config.toml
n_head = 7
vocab_size = 8192
activation = "geglu"
norm_eps = 1e-06
attn_scale = 0.125
bias = "none"
init_std_qkv = 0.0242
init_mimetic = 0.7
optimizer = "adamw"
lr = 0.000681
weight_decay = 0.0
schedule = "cos"
final_lr_fraction = 0.03
batch_tokens = [65536, 131072, 262144]
steps = 6223
Each number is 128 + 24 x the weight over its row's rms, rounded and kept within 0 to 255. Layers, rows and columns count from 0. The size above them is the row's rms in percent of the matrix's.

# layer 6 attention query, 448x576, rms 0.046, rows 0-47, columns 432-575
size [ 58  57  57  60  65  59  70  64  66  74  69  74  72  75  80  77  85  75  88  84  91  93  94  91 102  93 106  92  99  97 105 100 125 127 127 126 123 125 128 128 125 128 130 122 126 123 125 125]
[[137 102 149 130 105 126 146 174 143 120 142 151 141 111 122 128 116 158 151 124 104 114 165 107 145 134  99 186 124  63 129 113 105  94  97 104 122 127 133 108 181 164 108 130  62 147 160 122 144 115 136  59 101 114 124 145 126 124 132 106 110 129 143 102 108 101 128 140 142 149 133 124 117 124 130 163 121 148 175 109 131 104 123 134 112 108 127 169 115 131 113 120 130 131 111 170 138 135 133 140 143 104 147  61 128 141 124 109  76 130 115 110 118 161 176 124 107 143 128 130 124 122 130 140 122 129 160 115 164 114 162 120 179 128 131 123  97 131  91 152 158 133 143 104]
 [138  87 113 125 155 105 153 141  95 133 153 126 177 116 112 131 145 127 115 151 101 131 127 113 102 101 120 140  97 126 150 158 126 112 123  94 144 157 135 142 143 105 153 143 132 122 151 110 163 145 151 150 121 126 142 139 129 173 168 165 132 146  92 139 152 131 140 122 136 118 113 113  99  98 208 132 172 154 125 118 159  91 115 137 116 111 138 134 147 102 112 124 174 136  97 138 117 130 173 167 112 110 143 116 115 143 110 104 111 151  92 115  94 138  91 121  94 168  71 135 157 154 105 176 139 148 147 151 131  85 128 109  81  99 125  87 149 133 147 139 100 154 151 157]
 [ 97 120 108  75  97 173 135 144 131 121 113 130 118  83 129 122 116 114 106 131 103 163 146 107 117 164 128 131 147 124 140 123 112 119 153  85  95  96 134 149 147 137 116 140  76 128 130  99 144 153 129 116 124 160  99 108 122  92 140 124 124 137 159 117 122 135 165 137 143 147 143 135 128 140 154 131 143 129 136 124 144 126 110 159 141 176 131 125 133 153 114 115 133 104 120 145 134 139  84 149 109 116 113 100 109  91 129  79 121 181 107 119 110 119 138 103 136 173 150 192  89 108 128 126 130 115  97  64 154 109 129 123 135 101 108 162 133 131 157 106 133 156 122 154]
 [111 127 118 135 148 153 157 132  86 122 103  92 150 139 130 166 141 158 109 122 111  95 108  83 155 127 107 103 155 115 109 132 159 140 160 124 140 129 114  99 121 174  81  86 125 140 122 114 143 114 145 170 105  91 114 122 104 142 112 130 115 117 107 117 117 135  93 122 121 104 104 101 135 144  74 166 111  95 134 137 162 104 112 122 115 115 125 128  86 122  99 166  99 147  92 112  73 131  98 163 128 116 140 139 146 137 107 102 135 140 144 179 149 198 105 146 104  81 115 162 118 139 159 111 161 146 125 120 142 131 123 104 120 147 110 122 107 169 139 142 133 152 118 101]
 [ 90 118 146 140 158 128 163 117 105 131  89 165 153 147 154 153 139  95  83 142  93 120  93 134 139 156 142 116 114 112 114  59 150 157 108 167 129  86 155 123 108 136  99 143  84 138 115 122  86  87 140 103  86 114 129  94 162 114 167 121 117 134 120 110 140  97  93  94 148 125 136 121 121 150 111 132  60 119 148 126 116 105 124 161 113 172 112 157 124 128  97 161 115 105 124 175 105 182 154  94 175  88 140 124 117 127 128 129 121 133 178 103 135 122 119 139 131 143 165 153 144 120 151 143 145 108 147 119 133 135 181 144 144 117 146 100 151 112 111 114 156 169 140  97]
 [103 107  93 156  58 106 164 156 119 105 132 143 122 144 109 186 134 135 152  92  87  96  92 147 107 169  86 109 142 121 162  87 152 149 123 140 111 133 107 160 152 191 113 105 101 147 132 108 138 131 121 102 121  83 112 122 133 139 177 102 147  95 161 152 132 134 152 126 116  89 162 122 126 148 113 141 140 166 142 142 114 110  87 111 113  93 113 166 121 133 123  94 134 152 134  86 100 138 148 174 134 122  69 100 100 122 135  94 109 145 120 105 100 159 165 133 126 126 111  93 132 120 110 109 123 112 162 139 149 127 173 120 134 122 106 142 103 136 140 142 101 160  90 148]
 [159 131 147 166 155 128 121 145 129 128 129 164 122 146 109 165 142 140 140 141 104 129 101 149 127 147  82 131 161 140 139  84 153 120 144 143 146 137 106 137  95 139 146 123  92 132 160  98 112 112 144 116 132 102  95  86 167 126 157 140 146 112 117 122  95 133 165 159 101 145 136 100  95 114 111 156 126 123 122 125 105 129 105 146 164 124 165 130 142 146 149  82  93 108 143 109  96 134 123 163 130 113  92 131 105 134 101 110  98 134  96  65 127 111 156 154 170 120 140 117 127 144 124 151 164 101 194 158 139  98 119 178 114 128 129 157 139 133 126 133 171 155 129 132]
 [143 141 132 134 115 122 140 130 116 124 143 124 173 148 122 160 127 130 189 140 152  73 129 151 121  86  95 154  87 146 138 141 172  95 171 130 100 160  92 140 138 122 154 145 148 134 118 115 170 128 113 155 156 152 117 183 106 138 171 153 159  96 143 157 148 145 181 129 125 152 128 133 115 102 140 118 192 167 161 148 110 150 121  89 132 109 140 114 163 128 111 119 127 118 122 113 143  80 150 183 138 152 122 117 125 149 137 138 125  88 126 129 120 129 127 115  94 115 127 132 106 127 132 125 100 120  72 119 100 131  64 154 129 154 127 132 127 117 169 158 124  96 118 121]
 [ 99 109 120  96 129 114  91 136 131 143 120 145 115 132 121 100 128 136 128 155 118 130 147 170 124 146 130  95 153 127 154 116 123 154 124 128 124 106 125 144 153 108  99 130 155  89 126 130 133 128 133 116 112 155 172 124 104  96 129 111  87 194  94 125 140 109 105 124 158 133 138 118 128 180 139 112  99 130 102 117  97 147 140 149  94 155 116 114 134 126 105 153 163 132 153 129 171 135 116  83 131 142 172 164 157 147 122 139 155 114 107  98 169 147 137 128 127 162 104 175 106 124 186 151 128 141 133 118 111 130 135 135  92 146 125 125 160  85  93  71  90 124 131 122]
 [123 162 151 114 109 158 175 134 120 143 151 137 125 122 135 144 129 134 170 117 111 173 120  95 116 160 125 117 169 125 176 100 126  83 131 165 156 105 168 112 115 176 130  73 111 138 169 108 123 136 142  88 118  97  81  94 160 134 162  98 138 157 129 115 129 101 122 113 129 105 126 129 134 178 115 167 107 109 179 117 134 102  89 131 130 164 121 118 121 125 120 126 128 108 129 119 112 134 121 143 154 129 117 108  96 154 158 121 115 125 125 127 122 104 151 119 153  80  80 160  89 145 114 104 115 111 143 151  92 139 202 108 171 129  98 133 157 175 106 126 108 188 149  78]
 [152 143 120 115 121 108 168  98 130 112 139 133 137 139 128 136 140 138 153  96 129 132 120 116 126 116  95 150 131 142 143  95 105 116 134 117 114 143 137 158  95 169 147 125 140 141 158 117 137 130 160 113 121  98 107 123 158 138 158 118 138  91 160 124 128 124 153 109 126 128 125 156 140 104 120 103 137 109 147 150  81 101 130 104 168 125 106 138 153  87 142 106 132 124 154 111  89 107 150 134 103 125 108 122 109 131 167 108 110 161 147 111 111  91 137 127 117 167 133  99 133 142 122  81 157 119 130 152 138  93 120 107 119 124 145 152 142 143 103 185 140 128 151 134]
 [137 123 133 144 115 121 103 139 157 102  92 146 155 156 145 122 163  99 140 140 115  67 157 146 147  96 115 159 104 139 125 134 145 101 128  96  87 175  95 137 147  96 148 133 127 121 121 152 117 151 142 143 150 169 120 177 116 119 106 156 137  95 130 180 144 144  99 161 122 135 128 128 120 118 141  99 128 152 112 137 100 154 151 128 164 122 157 108 142  97 154 126 125 146  97 123 119 156 139 160 155 134 112 136 131 130 143 103 149 103 132 100 113 131 117 151 140 142 101 118 133 131 150  90 104 114 117 110 124 152 118 129 110 127 124 143 101  89 144 121 141 117 108 130]
 [125 141 117 117 158 154 105 137 127 100 141 113 105 145 127 104 126 158 123 119 127 128 156  98 126 130 115 112 124 155 161 111 105 103 125 135 120 146 156 133 141 150 134 106 149 153 148 135 101 119 129  86  69  71 123 133 124 143 174  97 134 125 185  98 156 144 150 132 108 130 146 151 138 184  98 119 123 100  85 131 160  87 119  94 117 133 127 127 144 131 139 161 181 143 153 157 114 124 105  94 124 163 119 142 137 130 124 102  98 130  85 143 130 111 142 155  98 139 134 129 122 160 117 104 137 137 137 147 109 109 126 138 147 161 136 130 147  92  48 168 103 137 137 121]
 [165 134  97 123 111 106 134 127 158  99 164 154 165 165 138 131 153 163 158 126 118 112 118 140 135 106  97 177 109 156 118  97 126 112 156 145 136 166 102 133 125 143 110 100 133 152 169 110 109 152 166 101 121 129 127 179 167 117 139 116 139  87 141 143 163 116 152 166 129 106  79 161 109 116 124 125 118 106 125 180 114 152 116 115 192 136 103  98 131 101 144 127 126 141 131 100 100 132 182 139 139 156  91 114 107 146 124 111 134 125  98 133 118 136 140 108 102 139  96  90 131 114 110  79 104 115 109 128 131 129 123 152 106 116 153 148  92 134 136 171 155 126 147 122]
 [129 113 126 152 126 107 170 109 145  95 161 123 154 158 116 138 141 106 157 130 133 109 134 111 122 125 123 185 153 119 129 145 155 136 127 114 146 154 138 168  94 146 132 123 126 138 150 107 147 157 149 111 144 117 132 148 172 115 134 105 118  72 127 104 132 149 123 110 123 144 119 169 107  96 172 141 140 125 138 142  91 150 145 117 158 137 103 104 147  69 132 111 125 123 120 108 118 116 195 171 140 108 119  89  96 147 123  95 160 143  99 118 122  94 115 108 117 104 101  83 139 142 119 111 145 135  99 151 121 153 105 146 107 133 142 144  88 135 103 138 163 142 153 134]
 [162 125 143  99 101 121 122 135 103 101  97 153 137 109 134 151 123 104 124 104 116  89 127  97 139 132 135 118 110  92 122 166 120 136 108 101 131 134 107 126 149 129 130 114 143 117  91 140 171 134 102 141 155 148 123 127 104 120 111 180 132 100  63 197 114 135 106 109 121 144 146  64 122 124 178 143 154 156 158 133 159 120 116 126 109 162 148 136 141 132  90 100  85 149 111 122 132 141 137 167 114 126 145 155 149 112 126 138  80 126 147 119 110 160 121 131 163  94 134 149 129 103 123 167 150 103 124  87 173 153 147 102 112 116 111 116 129 176 178 120 129 137  77 126]
 [123 139 124 135 159 119 149 151 127 139 118 115  74 104 135 109 109 136 160 134 140 115 125 126 113 134 138  64 120 133 145 145  88 109 129  99 101  88 123 102 117 101 110 122 100 124 132 130 119 122  99 136  73  95 150  97 128 122 105 110 135 171 115 173  87 120 113 119 124 115 143  83  87 153 138 150 126 184 164  96 145 134 100 153  90 104 110 144 123 161 136 157 103 149 119 141 160 157  93 145  94 135 110 155 166 112 138 143 147 128 140 124 151 126 117 151 161 169 105 129 143 114 163 144 148 126 104 101 122 126 169 143 120 111 120 116 137 116 148  82 126 123 141 179]
 [128 120 117 145 155 149 124  68 142 118 167  96  89 147 140 148 140 122 126 135 120 107 174 107 119 179 101 108 144 106  66 109  87  93 135 104 119 135 153 157 128 117 104  76 131  81 103 115 157 143 110 133 105  83  84  97 167 124 159 113 129 137 157 105 138 144 147 110 119  91 173 138 149 177 122 117 119  94 115 116  68 112 149 120 113 101 106 132 149 106 123  87 131 108 149 146 131 133  75 107 134 134 152  99 131 139 155 135 147 142  88 125 131  98 125 127 100 131  73 129 135 152 152 153 132 131 110 162  70 163 184 108 138 134 127 120 118 114  86 121 135  97 163 128]
 [149 173 123 147 121 130 152 117 143 135 114 134  99 112 106 122 105 135 174 140 133 122 156 115 129 110 118  90 113 114 135 132 142 135 142 136 146 125 116 131 104  91 122 121 121 104 118 123 115 118 157 147 162 153 128 181 122 120  99 118 126 137 130 131 101 149  89 122 188 138 155  94  64 160 130 152 160 128 155 112  79 153 162 134 124 137 106 108 146 142 133 134  78 160 111  54 132 156 129 143 126 135 116 142 150 101 149 122 109 123 165 132  94 104 102  90 165 125 103 148 128 136 136  88 134 116 149  67 138 121 145 112 116 124 111 105 178 177 144 117 140 165 101 172]
 [112 116 119 116 142 102 118 120 175 162 113 115 122  97 112 147 142 138  77  93 133 129 127 131 140 113 117  93 115 122 128 126  81 117 124 142 113 116 149 107 146 133 161  86  91  98 136 126 136 158 100 145 129 118 154  86 121 102 158 129 157 150 160 147 123 153 164 155 111 106 125 120 148 128  94 139 100 153 147 135 134  94 117 140  92 181 159 155 137 140  99 140 104 122 118 108 151 120 117 112 151 138 126  92 112  86 149 149 110 134 104 147 126 156 145 137 128 130 105 149 113 136 132 147 122 132 133  85 112  99 193 123 102 150 104 120 131 141 109 143  94 135 158 154]
 [113 161 142 134 106 117 166 135 105  98 148 130  97 142 120 127 150  96 109 146  66 114 117 148  91 118 165 135 155 125 153 113 131 128 102 153 117 138 131 117 117 122  69 105 184 123 124 124 130  98 160 141 131 137 118 153 128 121  91 123 112 127 129 121 143  94  66  96 147 130 136 129 117 128 153 103 134  97 112 141 144 114  96  79 125 101 109 123 136 134 121 127 131  89 160  92 139 184 147 126 112 125 144 146 126 135 163 156 151  98 189 132 130  94  74 132 143 166 108 109 152 166 128 118 143 130 108 112 161 149 110  63  87 135 139 122 117 150 142 112 180 166 133 140]
 [120  99 108 110 104 155 137 106 139 166  83 144 116 112 145 147 105 127 105 128 127 129 142 108 126 149 128 153 146 153 112 144 127 143 152 121 114 119 125 117 131  84 127 162 133 112 132 139 177 121  92 172 189 140 127 119 108 111 142 156 119 131 118 201  89  95 124  94 151 130 124 117 112  81 139 113 103 152 165 122 107 171 127 118 143 120 153 107 135 132  87 160 121 131  83 143 165 108 154 157 144 146 114 142 147  90 135 162 137 134 147 127 117 164 125 139 129 175 124 158 132  99 111 160  98 142 139 127 116 108 124 118  97 120 126 142 145 131 119 105 120 159 124 147]
 [130 110 125 102  67 124  81 122 116 183 112 119 115 163 112 117 118 126 125 116 142 101 125 120 162 153 136 168 118 102  94 138  97 152 116 172 142 169 147 137 126 147 124 134 178 162 147 119 113 140 138 115 104  91  88 123 124 173 110 129 123 147 139 149 105 111 134 128 120 102 147 166 182 130 136 123 131 107 117 126 133  88 148 110 128 131 142 120 136 123 127 121 115 132 113 104 137 104 121 101 132 146 149 114 116 138 159 135 145 109 123 131 133  98 139 141 124 112 117 131 125  95 101 162 108 118 118 128 140 120 163  99  96 145 157 157 120 121  91 127 135 105 147 116]
 [115 140 115 132 101 158 131  98 113 184 101 121 131 153  76 117 139 181 138 145 146 206 135 149 163 103 112 153 129 136  96 139 106 128 117 158 113 136 145 141 165 130 119 126 153 121 144 146 123 148 158 145  90  72  81 118 137 123 117 106 135  84 146 164 138 114 133 104 116  70 115 160 176 118 121 116 127 108  99 118 144  71 132 117 150 162 129 112 142 155 124 122 108 163 123 114 112 120  93 104 156 152 100 153 108 124 120 117 151 104  97 126 120 129 152 143  98 127 131 140  63 109  82 161  85  84 143 128 100  89 156 135 153 142 135 138 149 117 117 162  88 114 141  99]
 [150  85 157 152  83 171  87  82 130 104 108 132 158 122 125 129 147 180 139 123 150 121 136 104 174 120 165 147  96 127 121 147 134 133 127 165 140 174  92  76 163 151 130 127 119 133  88 124 146  95 142 132 112 138 113 149  78 132 135  93  76  72 171 128 149 142 137 114 123 105  89 128 124 123 135 117 160 118 133 163 111 118 131 104 124 160 120 132 125 138 156 111 119 116 117  88 107  99 112 121 137 136 112 105 110 156 143 123 161 117 102 143 123  90 106 152 129  84 119 124 127 169 117 121 114 144 103 133 141 120 139 111 106 138 161  89 162  98 124 128 119 141 115 103]
 [148 137 101 157 100 137 126 154 126 145 124 147 132 129 144 127 169 146 144 113 130 124  90 112 145 116 144 100 150 162 157 130 134 122  98 129 111 150 145 116 117 149 192  98 142 133 143 139 130 114 135 126 139 129 149 130 138 162 153 152 141 159 103 142 115 107 130 149 179  94 146 135 125 155 113 186 109 130 163 149 163 117 139 159 121 171 157 115 124 119 124 135 124 116 133 131 149 118 130 122  99 133 155 119 115 138 108 110 124 117  89 132 141 145 152 122 139 115 138 140 118 137 124 113 163 142 114 129 124 100 160 118 154 141 136 133 103 134 142 116 115 152 129  81]
 [ 74 126 162 161 116 137 135 111 153 154 155 125 131 112 159 133 109 108  92 111  98 115 149 148 121 137  85  92 121 101 122  92 146 110 162 176 110 108 116 117 153 115 139 117  97 203 126 108  77 165 145 163 130 128 152  60 136 149 150 115 115 148 131 135 109 124 106  89 114 152 147 162 137 142  95 109 103 167 125 112 120 113 127 128 101  96 110 102  94 117  99 140 118 130 144 145 129 147 103 120 129 152 169 149  74 102 135 156 145 171 157 161 145 146 128 127  88 161 117 133  87 132 149 121  85 170 114 136 124 113 132 142 185 136 150  86 155 110 158 132 167 130 155 143]
 [135 123  96 123 122 128 139 156 135 131 130  82 110 108 134 112 127 134 136  95 126 129 142 128  98 142 141 145 111  78  96 115 130  91 119 106 184 131 118 137 161 133 130 142 191  84 147 154 156 124 130 131 112 115 141  96 109 172 153 206 145 123 119 147 162 126  62 152 151 118 124 124  95 111 105 110 147 109 155 116 125 120  97  91 161 139 141 155 113 125 138 113 136 125 137 148 117 115 119 139 113 144 102 136 142 135 103 142 141 112 136 146 128 102  96 152 156  89 156 115 146 151 133 123 193 145 112 113 132 129 116 111 128 154 109 167 122 176 121 168 149 137 137  97]
 [151 149 147 127 157 132 152 107 114 117 141 129 129 139 104 161 134 102 111 158 161 108 130 120 145  95 153 101  97 108  95 162 106 150 109 142  78 163 130 120 145  96 135 126 118  98 112 138 140 160 135 107 102 155 117  86 165 157 163 114 126 115  77 137 119 122 132 126  99 124 136 115 130 140 160 124 124 110 113 140 123 136 133 110  78 115  99 107 128 166 125 131 197 149 184 118 180 123 155 135 133 149 135 106 117 140 157 138 150 111 129 163 116 141 154  93 102 155 130 134 163 114 107 101 160 109 115 148 123 124  98 107 136 131 114 117 162 124 183 152 133 110 115  85]
 [128 154 162 119 111 154 135 129 130 120 136 136 150 132  99 125 141 152  99 151 101 137 112 161 150 133  85 126 140  84 136 136 136 135 106 146 149 107 137 133  96 125 136 137 116 106 103 125 138 131 115 139 105 109 151 141 130 115  91 123 115 185 118 130 137 134 137  76 103 115 132 124 138 125 128 148 151 101  96 119 129 112 151 151 117 108 129 165 142 159 135 113 115 118 126 125 141 140 116 120 155 113 106 121  98 143 119 118 132 146 131 119 102 145 113 132 120 100 131 134  87 124 180 115 111 119 131 162  38 170  89 130 163 143 162 173 140 181 145 134 157 135 104 118]
 [137 139 149 138 114 165 135 140 135  89 121 157 102 143  76 161 153 129 126 119 169 130 152 100 172 135 133 109 131 137  95 141 142 119 136  95 128 104 155 142 171 119 165 137  86 122 106 117 140 132 121 112 156 201 126 102 113 102 166 133 125 108 138 116 164 153 105 135 110 120 104 110 136  77 137 112 158  96 129 126  92 169 145 131 145 105 168  91 117 142 159 107 124  95 124 145 108 120 125 145 108 113 150 118  71 120 145 116 129 107 103 112  88 123 199  89 134 131 122 124 171 157 100 136 161 124 126 130 131 123 122  98 105 142 135 136 169  98  50 177 131 140 126 137]
 [143 125 144 156  90  85 131 147 151 107 134 114 136  94 157 125 127 132 154  81 109 127 124 122 113  90 157 135 130 107 119 186 177 104 127  98 155 152 144 123  78 130 143 136 164 131 167 136 137 148 102 124 111 186 154 132 108 133 136 144 138  96  98 140 124 126  96 164 139 137 101 149 108 115 174 130 158 166 140 126 119  86 132 137 143 131 122 113 146 133 128  93  98 133 129 128 107 119 177 139  94 101 132 144 136  82 156 101 137 131 113 152 104 125 120 137 153 101 147 119 136 138 141 137 159  82 143 119 143 100 137 134 128 111 137 149  93 105 140 137 163 125 131 125]
 [106 142 171 138 150 119 125 115 142 154 155 133 145 107 118 148 141 139 152 148  99 145 153  98 130 103 150 109 150  96  79 136 158 117 172 128 164 131 154 103 109  97 179  93 125 113 108  56 123 172 159  89 138 172  98 127 133 125 152 111 104 138 146 109 119 155 101 122 112 100 159 130 104 106 115 113 120 140 132 142 109 118 102 187 115 122 133 146 149 137 122 124 133 103 142 122 160 149 109 126 152 124 125 116 138 101 143 119 115 123 134 146 122 158 157 135 152  73 105 138  92 115 121 145 124 133  98 108 130  87 138  85 133 129 139  83 152 109 168 125 144 150 132 112]
 [127 127 109  99 116 163 132 115 171 134  94 177 172 134 141 121 144 131 142 126 153 125  98 155 132 143 120 117 126  93 115 129 161 130  98 115 139 132 106 134 129 117 182 127 118 149 108 147 143 147 103 162 131 107 112 170  97 163 128 156 132 131 109 172 116  95 141 155 134 100 116 136 128 130 126 137 139 118 112  78 141 133 160 145 104 143 184 133  89 142 103 126 160 147 114 151 140 147 177 112 146 112 154 141 122 132 109  75 118 100 125 135 129 120 193  84 114 116 108  85 125 124 141 156 149 121 117 123 107 138  86 133 113 107 118  79 120 133 146 140 103 126 118 121]
 [122 118  65  97 126 123  83 164 179 148 140  95 167 129 145 121 115 135 117 126 114 158  76 160 138 129  94  82 146 108 145 108  95  89 168 130 155  91 162 162 117 142 151 132 145 145 107  96  98 145 134 132 115 139 150 151 161  88 152 105  89 192  99 116 113 136 152 122 103 163 125 127  83 146 147 123 126 149 109  67 145 162 146 136 121 151 114 127 104 141 140 147 118 107 161 139 110 128 125 153  82 112 162 135 121  80 113 134 137 130 140 113 150 133 149 123 152 116  95 110 134 114 126 102 128 140 107  88 101 163 115  82 113 187 125 157 134  96 130 158 136 151 186 101]
 [131  87 139 162 108  94 193 138 129 105 146 123 151 148 152  96 124 142 110 134 172 109 172 130 142 153  95 136 131 102 124 135 131 108 113 152 130 131 104 179 130 105 124 130 123 153 134 164 184 144 146 119 121 109 125 109 124 136 110  99 108 117 125 137 130 121 132 139  89 101 113 138 134 143 107 133 187  52  92 138 140 137 115 150 153 146  91 134 135 142 104 113 143 129 115 100 141 134 154 150 126 116 167 165  95  97 134 101 159 119  96 142 135  94 127 129 103 146 126 114 131 137 160 132 153 140 173 167 101 132 156 187 114 111 151 113  90  99  95 111 149 133 174 131]
 [153 124 144  98 145 124 111 127 157 133 106 139 110 111 145 146 114 120 170 100 143 110 107 148 108 128 124 107 156 101 202 152 106 128 164 104  89 154 166 155 132 107 168 153 115 126 145 162  93 111 123 154 146 141 172 111 126 159 122 121 154 127 148 118 165 180 128 126 123 129 125 110 113 114 120  91 154 164 181 109  93 141 113 120  94 126 173 197 180 126 151 124 145 100 129 153  98  73 146 116 116 131 152 158 142  80 117 161 107 133 109 102 112 118 116 121  98 112 177 112 129  94  57 127 136 189 110 140 162 100 128 137  89 122 110 161 110 142 146 128 123 123 134 116]
 [136  81 165 128  88 117  90 136 119 123 142 135 146 177 159 110  73 114 135 169 145 140 133 136  99  87 100 149 147 163 129 165 176 137 130 140 143  92 140 139 157 103 169 123 151 155 138 125 120 100 128 165 139 110 102 172  73 121 152  89 130 139  90 146 131 133 167 116 127 130 112 123 120 135 106  92 163 133 114 135 101 139 112 148 119  96 101  86 157 162 169 148  81 139 143 122 154 142 145 138 118 135 136 100 116 144 100  76 110 123  99 144 160 138 133 109 124 125 138 138 141 177  67 143 171 182 126 108 111 128 134 113 191  73 130 117 117 139 115 112 110 119 107 100]
 [118 130  84 133 132 152 116 178 106  94 130 145 143 125 138 132 126 174 148  96 143  96  95 117  77  95 216 123 112 119 138  99 168 114 156 122 111 130 129 109 111 134 139 126  94 151  97  95 123 149 128  97 118 139 136 143  95 136 131 116 107 125 147 125 110 132 157 123 108 139 140 134 136 115 121 135 117 112 144  65 174 144 128 115 151 146  73  94 117 107 141 179 120 130 154 101 130  62 110 156 131 112 103 116 141 132 112 109 129 121 128 108 156 110 130 142 162 134 173 129 129 170 102 129 129 116 118 143 153 165 110 126 116 148 125 101 116  91 164 140 132 140 136  92]
 [150 101  86 121 132 118  87 122 109  93 111 117 139 161 161 133 111 151  93  88 116 132 117 118 125 154 117 128 103 127 111 130 140 131 137 121  78 139 119 166 114 100 140 137 136 165 135 143 127 120 144 130 152 155 120 112 116 108 145 144 161 130 134 129  83 161 145 114 154 168 129 130 109 121 149 105  83 149 129 147 161 141 118  98 140 153 113 128 124 179 155 140 143  97 119 116 170  89 110  87 139 152  96 170 119 125 144 121 173 144 150 109 116 121 147 128 137 149  96 111 201  99 145  65 129 144 106 172 127  83  71 131  81 160  36 117 129 152 142 112 111 125 108 118]
 [158 159  85 164 167 141 126 106 145 126  84 139 116  80 136 104 125 100 112 137 102 150 146 131 177  91 155 160 114 136 124 120 146 101 148  81 140 133 136 154 103 113 146 106 119 104 185 161 133 143 117 198 101 108 119 105  86  94 170 153 141 146  84 139 153 126 136 161 127 127 108 152 124 146 126  93 137 118  98 125 142 125 172 142 144 157 136 157 114  84 121 154 145 170 124  87 147 144 120 104  89 131 106 162 110 137 155 119 167 113 121 118 128 150 109 147 117 147 143 122 167 114 110 131 150 130 153 105 168 118  77 155 122 125 136 106 122 103 149 109 150 104 182 131]
 [140 111 149  88 145 127 137 140 109 123 172  95 136 114  99 116  95 112 170 159  62 130  92 110 119 158  92 172 144 148  95 107 133 117 105 116 141 129 143  96 136 126 138 137 144 117 114 117  90 142 132 132  82 129 147 113  78 104 122 121 155 127 124 112 136 142 141 149 158  92 174 132 127 135 104 165 136 147 121 133 149 136 143  77  65 136 108 141 111 101 132 161 152 118 169 130 145 150  92  90 109 166  76 104 115 121 110 152 162 182  94 114  99 149 134 122 107 107 136 130 128 122 116 115 128 112 106 146  88 149 124 127  92 113 177 112 133 122 145 141 135  96 132 107]
 [111 162 136 149 118 148 146 122  67 110 142 102 130 118 150 127 165 101 110 161 136 150 127 169 122 139 100 126 141 137 109  88 111 128  86 116 132 116 106 159  93 115  88 105  99 134 100 116 146 156 149 149 165 137 116 124 111 137 157 135 173 160 115 131 118 122 160 135 159 107 170 169 154  75 115 144 123 154 115  68 103 123 143 164 113 136 135 107 125  86 119  91 103 156  98 118 147 110 144 107  97 136 122 135 121 101  90 133 124 103 110 165  90 109 136 147 158  89 129  60 174 123 115 113 117 144 112 101 126 144 137 181 126 142 115 107 128 130  93 138  74 119 102 118]
 [134 132 103 155 129 101 179 177 179 146 143 131 166 119 105 145  88 140  97 131 116 116 101 105  93  99 121 141  98 135 139 134 147 143 155 109 129 124 152 177 119 136 140 158 135 120 142  76 109 112 144 131 108 106 125 117  95 106 123 150  82 118 111 138 115  90 105 131 158 112 165 139 127 167 189  68 140 136 117 138 130  79 124 143 136 155 117 138 164 138 122  87  93 136 106 147 137 116 131 148 104 132 167 128  92  91 141 142 141 142  88 105 178 136 105 116 103 130 108  98 118 149 154 128 148 109 159 132  76 124 171 129 158 114 130 135  64 111 110 146 166 132 144 140]
 [124 143 111 146 135 137 116 140 162  91  98 121 131 108 133 139 138 121 112 122 151 111 118 128  96 130 157 117 151 119 170 120 168 136  93 161 109 139 121 124 145 114 123  87 172 120 134  97 155 108 111 103  98 107 105 123 147 133 127 118 154 139 120  71 127  80 114 155 107 166 107 170 170 145 127  97 154 140 141 126 139 139  91 155 144 130 111  90 170  98 154 124 113 121 111 131 205 123 143 105 116 114 167 129 119  89 112 144 125  72 130 168 124 104 165 119 129 163  89 121 121 156 177 119 160 120 132 100 168 126 167 105 101 143 160 110 112 103 129  97 132 117 149 123]
 [127 146 107 104 137 163 130 134 132 152 110 144 153 120 112 151 168  67 185 118 110 124 144 129  42 167 106 130 131 119 123 153 148 114 112 115  98 108 113 144 134 127 141 140 167 119  97 140 105  96 144 122 110 125 108 124 154 145 156  90 149 157 128 117 162 112 132 135 115  92 106 141 105  85  89 114 135 121 145 134  88 163 123 112 128 107 100 155 139 116 112 139 117 132 102 144 176 113 101  86 102 104 150 139  92 134 159 152 125 103 140 153 124 122 169 152 172 147 114 127 137 125  99 134  73 134 108 146 131 123 145  73 130 160 139 117  83 122  77  89 110 124 162 162]
 [109 106  89 154 174 142 157 110 129 168 126 115  83 129 114 111 151 151 131 144 148 107 105 127 109 143 142  96 138 141 139  99 106 124 119  87 163 149 199  95 180 128 141 105 151 139 156  94 126 155 154 106 112 137 121 118 125 101 108 117 115  99 122 134  88 115 121 107  98  90 150  98 158 133 126  97 149 118 141  85 168 132 131  99 145 140 128 167  97 131 143 137 126 128 142 126 106 105  42 140 143 172 160  94 138 138 166 129 116 118 164 132 145  91 154 130  75 109 111 127 132 136 131 103 139 175 112 123 120  96 122 126 136 186 130 138 123 156 141 141 119 112  97  66]
 [116 152 101  73 145 165 116 167 143 134 150 136 147 149 130 114 136 122 121 139 106 104 160 142 132  95  84 121 119 129 135 142 117  89 139 125  89 191 125 136 146 132 130  83  81 145 164 130 123 137 138 117 177 114 129 102 140  84 123 107 137  83 122 113 119 113 133 114 152  89  91  71 128 121 127 175 159 100 151  99 167 135 116 167 136  95 134 124 155 116  73  86 136 128 113 130 137 118 138 131 125 130 152 149 104 140 131 111 140 149  91 161  97 130 144 119 113 127 151 150 104 135 123  93  73 101  85 144 135 118 160  98 155 124  96 165 137 100 147  95 128 117 148 137]]